python train.py --hidden_size=192 --num_attention_heads=2 --vocab_size=512 --init_std_up=0.053 --decay_fraction=1.0 --final_lr_fraction=0.0 --train_tokens=133400000 --dataset="wikipedia_en"
Each number is 200 + 40 x the weight over its row's rms, rounded and kept within 0 to 999. Layers, rows and columns count from 0. The size before them is the row's rms in percent of the matrix's.

# layer 2 attention key, 192x192, rms 0.111, rows 7-23, columns 0-95
104,180,181,193,217,181,104,155,184,170,193,99,199,223,236,243,139,153,199,182,253,239,148,202,173,123,200,262,152,171,215,184,144,172,185,242,172,198,226,199,237,222,249,198,219,222,158,191,207,225,160,187,223,296,232,168,181,204,253,308,164,260,213,171,191,297,198,223,215,161,325,162,214,218,312,164,197,253,213,219,250,179,199,254,162,160,233,128,245,159,198,193,168,227,126,183,249
113,263,186,217,266,195,197,179,170,221,254,203,187,211,193,204,123,139,221,212,158,240,214,204,289,179,174,158,189,206,245,179,215,171,256,255,107,122,269,215,189,245,229,142,193,211,225,127,219,227,249,174,180,218,259,148,125,220,196,250,228,216,167,225,136,214,147,235,222,225,145,228,285,189,204,161,158,191,238,251,230,193,183,209,165,213,184,176,189,234,167,231,190,182,146,212,216
100,323,244,176,270,230,211,172,216,174,209,237,179,184,166,211,184,178,211,161,191,235,195,137,289,188,161,177,231,206,208,211,251,159,221,222,195,180,275,216,165,231,280,212,219,238,193,202,262,237,165,147,244,210,243,189,185,210,263,238,147,119,208,180,209,214,193,175,202,206,232,197,226,193,183,191,133,88,208,227,225,211,148,184,121,243,226,183,229,221,186,238,110,231,137,176,229
099,207,225,181,166,268,160,263,237,218,169,198,155,180,182,143,207,195,160,255,221,169,157,130,293,241,209,208,187,194,184,182,316,148,243,220,268,181,213,214,148,135,266,208,166,183,200,249,214,219,186,242,210,258,184,226,170,198,166,218,237,205,251,192,158,152,197,228,191,225,222,171,223,248,136,227,193,141,195,200,141,197,177,126,169,194,251,142,275,229,243,177,126,244,216,177,229
123,156,223,221,195,180,209,258,185,266,241,162,205,149,224,181,280,269,186,198,241,213,205,147,195,166,200,224,141,169,174,160,223,201,221,171,183,267,235,214,248,188,110,250,143,242,225,181,196,226,184,259,192,125,173,269,218,204,236,246,216,117,228,176,241,186,202,246,212,148,281,174,184,241,170,235,237,236,204,214,228,159,249,221,271,132,209,210,242,229,241,205,217,173,207,237,181
137,168,262,209,250,238,155,146,215,144,247,212,192,234,207,212,127,179,249,134,171,185,206,238,262,222,166,213,265,153,195,188,204,197,203,158,189,184,244,210,171,240,249,187,204,256,230,205,240,187,137,175,244,153,220,212,183,265,205,105,236,255,175,226,214,166,192,182,165,164,185,236,177,146,175,101,138,132,181,248,170,144,202,144,144,250,220,181,145,256,201,163,123,230,180,215,200
144,196,205,250,190,149,170,103,249,174,239,215,150,241,224,227,140,166,225,148,126,257,156,210,200,204,197,182,292,187,212,248,175,260,196,235,167,143,174,277,200,233,181,193,262,234,176,194,217,189,196,128,217,201,210,163,120,215,199,164,229,207,135,238,196,188,228,176,220,208,217,227,201,178,213,163,191,197,184,257,163,193,276,173,105,264,231,200,143,218,181,218,207,202,186,181,177
110,177,232,184,194,223,180,230,216,205,188,184,156,188,210,160,258,185,168,275,184,113,254,155,227,231,265,171,181,220,200,174,184,249,149,202,233,261,155,197,122,118,158,286,221,209,237,130,178,223,165,266,161,209,175,275,178,202,164,207,255,203,195,212,193,126,206,232,194,259,247,218,191,228,116,239,282,193,185,187,192,144,211,245,227,117,189,217,210,181,261,187,240,182,242,268,136
101,183,203,171,228,153,237,172,150,178,214,220,228,230,177,230,204,255,142,215,215,154,216,324,172,203,204,200,159,135,236,167,151,197,174,205,136,249,211,248,211,231,121,196,157,207,187,201,210,163,240,163,196,166,229,219,221,195,242,226,218,212,170,198,251,239,206,177,185,144,218,228,150,186,300,142,230,224,233,224,277,214,191,227,207,216,233,197,176,186,191,145,165,168,281,249,258
094,168,233,222,223,197,70,228,211,200,157,215,253,217,179,168,184,166,212,231,170,183,79,199,114,213,175,191,187,95,238,241,157,172,241,224,180,233,224,224,175,199,208,227,189,169,230,247,181,245,170,146,260,168,160,239,111,203,173,273,240,239,164,255,132,170,178,147,241,172,156,229,193,226,216,140,170,189,166,222,149,168,149,164,209,281,156,205,112,246,178,188,211,194,166,158,255
101,132,237,168,240,195,102,241,237,245,141,138,199,188,144,111,132,147,226,159,192,149,186,125,198,210,192,244,210,182,197,220,170,212,200,188,186,146,116,153,231,202,278,214,172,92,232,208,132,153,230,170,229,217,222,213,211,253,235,233,220,141,213,240,226,155,235,169,176,228,211,229,238,199,141,149,230,126,141,166,200,207,147,147,177,224,181,176,116,189,185,148,210,187,164,193,215
101,162,208,190,194,60,185,183,195,252,198,206,243,232,185,228,280,214,125,223,218,208,179,209,196,201,222,258,232,202,248,164,156,257,179,160,199,137,162,245,219,172,240,288,203,122,181,248,193,142,247,173,169,227,165,188,183,166,150,185,113,204,249,198,171,206,197,127,182,140,236,234,176,215,247,241,188,210,175,126,201,204,195,106,215,203,160,192,209,140,212,188,230,242,258,247,148
100,190,205,174,209,215,233,222,188,251,191,178,156,194,250,239,158,177,113,233,124,196,165,172,145,163,185,167,132,255,148,255,171,212,227,142,153,238,171,175,239,178,127,176,238,241,98,197,137,173,193,205,163,246,199,147,207,167,128,282,218,187,122,237,222,219,206,212,192,172,184,250,207,211,241,268,248,189,259,237,146,190,214,280,160,203,180,231,198,234,188,242,229,240,198,254,205
081,175,236,236,180,147,173,216,201,231,155,207,189,211,198,194,237,242,227,177,292,275,190,138,159,225,236,185,215,126,264,226,296,220,163,102,191,260,178,174,239,239,192,206,152,176,174,186,184,164,215,251,239,232,174,181,217,116,92,187,217,272,190,214,231,225,144,191,222,166,202,177,145,156,198,218,212,283,183,232,161,273,247,233,166,209,184,219,265,194,199,197,185,151,177,151,205
092,203,175,205,209,243,215,273,189,291,174,171,259,172,229,252,244,164,217,190,173,276,210,221,143,130,128,210,167,240,193,199,205,200,136,170,157,178,130,184,239,168,207,155,219,224,136,182,190,179,244,270,186,273,265,167,229,122,144,192,194,176,186,209,200,198,174,300,173,183,252,139,255,205,209,213,235,184,248,178,226,191,180,192,210,161,211,232,316,147,162,221,222,185,152,207,174
094,171,220,146,197,250,244,144,144,247,134,207,150,161,117,204,209,272,202,229,235,243,246,180,221,206,258,237,213,193,191,268,254,197,162,248,141,152,253,209,250,213,187,192,208,150,223,246,175,230,196,222,189,191,199,190,179,158,250,137,156,204,246,196,286,215,216,160,277,170,249,198,142,166,156,291,258,200,177,181,193,243,185,229,159,245,204,242,154,173,221,159,125,231,244,149,203
110,148,140,233,229,157,245,252,193,264,206,218,161,146,176,202,250,256,207,212,216,208,133,164,196,209,137,252,170,244,192,269,143,264,264,239,244,239,169,215,191,249,216,180,159,114,195,210,134,211,172,217,158,242,187,181,165,223,240,215,171,159,162,197,236,181,189,195,177,205,277,172,283,209,216,256,222,292,159,128,178,188,216,183,182,220,222,145,262,224,231,198,172,204,203,157,207
# layer 2 attention query, 192x192, rms 0.117, rows 8-24, columns 0-95
105,172,246,208,112,155,204,224,254,170,176,215,216,253,253,181,187,246,177,145,185,203,229,238,215,188,128,268,237,181,147,289,182,217,163,152,244,203,218,296,178,220,181,258,217,199,173,210,229,75,240,211,252,187,194,280,164,154,194,207,286,219,215,205,193,204,261,152,220,266,197,174,212,186,220,120,163,201,212,125,190,209,312,164,174,185,182,206,217,232,177,164,173,258,242,223,210
089,169,163,227,171,223,164,152,195,150,187,189,174,226,186,210,200,212,298,167,143,190,206,222,238,199,190,254,191,206,159,233,151,230,166,190,217,149,237,263,195,234,172,143,188,126,178,233,198,163,199,182,240,237,158,182,134,160,203,187,208,230,158,216,187,167,225,188,247,222,208,173,236,153,302,172,167,191,207,174,232,183,241,177,203,165,215,237,206,242,198,244,143,216,208,189,224
126,226,160,190,181,161,188,185,200,248,209,113,211,239,217,219,235,220,234,181,174,217,193,169,192,168,210,258,178,218,186,196,166,195,190,265,215,204,236,234,295,244,234,148,218,146,151,277,222,191,173,163,206,225,179,169,205,129,221,196,190,191,155,207,245,168,298,189,203,173,209,86,217,220,308,166,227,196,203,208,198,242,181,212,189,191,196,221,259,195,199,267,184,217,169,159,254
105,190,161,159,118,213,196,237,220,209,164,246,119,148,157,199,227,180,157,248,246,130,140,208,133,226,172,200,271,304,240,194,174,214,177,269,156,175,224,191,188,137,231,176,215,145,187,283,158,195,173,186,208,229,171,198,228,130,168,211,267,202,174,226,228,246,239,229,168,169,181,192,156,204,233,174,291,189,284,186,200,220,191,191,223,191,237,221,186,145,216,227,279,138,155,210,296
100,191,185,224,200,209,245,146,168,211,227,203,224,279,209,256,201,242,252,127,116,183,244,193,246,177,255,182,250,242,251,211,194,210,185,201,266,169,247,255,227,231,241,205,202,166,175,143,227,205,191,160,209,201,270,196,149,215,157,196,200,181,147,204,159,200,168,177,227,215,220,256,265,195,199,166,174,148,201,245,255,184,200,139,211,267,232,171,145,225,172,206,219,182,191,152,232
122,192,253,252,248,220,206,126,182,155,261,203,176,229,175,252,145,123,127,172,156,139,235,209,245,220,225,220,262,154,288,202,179,227,254,187,204,166,174,172,183,261,247,212,208,243,241,151,186,197,198,144,201,180,230,238,147,263,192,212,148,254,158,160,178,272,101,138,161,203,187,212,258,183,160,179,165,94,219,205,174,171,174,188,208,298,270,185,115,235,179,134,196,147,163,194,197
096,194,181,121,225,133,253,210,199,220,261,152,176,154,179,176,162,167,133,191,258,218,177,181,159,155,250,141,217,152,130,129,200,122,150,241,130,224,199,192,236,187,208,197,151,180,187,187,218,247,225,263,210,183,210,215,292,143,190,260,90,245,220,159,234,186,159,229,207,187,228,150,212,190,224,209,235,258,244,217,251,185,214,197,257,216,146,191,221,218,192,197,205,202,228,153,229
097,229,194,202,192,209,248,181,180,191,180,220,196,240,174,185,215,144,171,202,158,144,239,219,153,197,208,219,228,232,264,265,239,209,203,177,202,206,212,246,121,185,172,218,194,207,232,140,163,89,228,236,187,211,241,207,234,213,187,226,271,237,183,267,193,228,195,236,176,218,170,224,216,177,183,264,205,201,233,78,190,168,231,190,194,194,268,242,120,209,188,143,249,229,206,312,136
112,230,183,233,161,189,215,152,236,190,221,198,181,270,195,220,228,188,233,216,142,304,249,206,184,195,135,214,192,276,226,213,173,206,199,251,281,238,111,199,263,236,218,197,222,194,134,229,196,192,219,180,162,186,224,174,208,166,194,207,193,189,210,227,214,306,298,206,188,156,232,162,216,198,230,228,203,256,257,102,240,198,227,241,195,263,203,252,237,154,186,203,233,191,173,132,204
106,183,171,265,174,175,210,244,270,281,228,191,192,207,186,168,172,208,230,162,182,264,209,206,223,191,169,163,174,207,233,257,204,222,174,238,310,252,197,206,232,190,194,158,288,180,153,138,264,163,147,158,142,179,172,235,165,157,229,194,240,167,153,243,178,174,246,191,175,224,236,219,195,187,257,215,197,204,258,167,266,250,165,255,262,305,170,185,232,279,247,226,163,218,160,202,254
111,214,193,251,215,196,211,188,185,165,202,117,245,135,140,285,200,156,129,180,246,241,166,198,107,196,206,244,114,167,274,148,181,172,255,204,190,201,146,128,282,256,160,118,233,224,205,242,182,231,175,248,244,193,190,179,231,245,264,241,159,190,231,201,153,266,207,151,257,219,121,241,213,220,242,249,196,185,225,226,213,212,128,266,183,217,251,192,214,222,200,194,187,218,129,151,204
099,192,172,217,168,165,206,200,221,249,230,265,237,170,186,134,186,174,253,196,231,185,168,237,191,214,146,227,161,151,216,210,126,171,141,199,233,171,233,175,126,200,196,244,260,242,242,186,200,167,236,214,155,165,197,229,175,229,220,157,240,126,182,141,139,179,181,202,254,239,302,203,271,176,181,205,170,189,153,148,217,154,255,185,217,192,199,234,236,235,245,142,239,62,219,240,212
088,218,79,204,106,247,193,167,217,225,224,182,231,215,178,210,157,139,158,242,179,214,197,240,238,228,207,174,200,270,167,247,185,175,234,228,198,130,156,187,155,192,201,207,241,204,175,219,207,219,238,129,245,217,228,159,186,210,288,131,283,189,122,179,174,303,227,200,169,158,231,204,276,233,193,184,172,178,214,201,204,159,124,131,224,143,171,275,224,164,211,262,187,224,183,260,172
116,212,217,181,216,251,296,194,209,176,201,281,203,202,200,163,175,242,220,224,238,158,166,197,242,205,174,180,168,168,110,132,186,124,202,163,242,135,233,223,142,170,175,235,214,299,260,180,155,232,231,206,213,183,207,253,176,242,211,131,219,246,238,213,194,201,184,191,155,230,156,203,161,174,211,191,166,153,179,240,200,137,188,161,232,107,149,247,203,225,232,226,130,238,297,240,167
097,197,152,246,214,164,142,203,204,191,148,186,201,203,189,162,199,89,178,181,198,216,170,231,230,247,194,229,221,238,205,224,179,220,257,181,262,249,198,234,192,215,168,191,222,132,144,138,250,166,218,229,212,227,181,186,205,161,286,205,267,153,228,177,132,169,208,231,203,142,239,180,181,246,207,188,187,207,228,173,156,208,235,232,163,240,224,181,257,231,240,201,160,221,179,210,239
115,179,235,108,165,230,199,155,199,212,213,205,139,154,198,235,191,216,107,213,254,165,150,172,133,188,214,241,227,165,260,129,188,230,197,225,176,155,186,185,232,249,242,113,247,248,172,277,182,200,165,193,270,204,168,218,246,213,176,229,173,228,232,219,262,258,199,238,224,182,235,198,167,122,201,191,244,170,263,208,186,240,131,201,199,279,250,200,268,210,214,221,190,221,167,187,207
110,189,193,205,150,157,181,159,127,164,284,144,226,217,231,277,191,164,107,238,140,156,175,190,197,159,184,277,122,199,234,125,201,239,213,126,188,258,203,214,207,212,183,177,247,171,225,224,175,240,262,157,175,187,202,215,184,186,208,172,183,283,219,205,220,203,225,211,251,201,200,121,255,171,235,167,248,198,236,189,140,178,232,246,215,193,218,257,278,256,213,223,222,196,173,230,206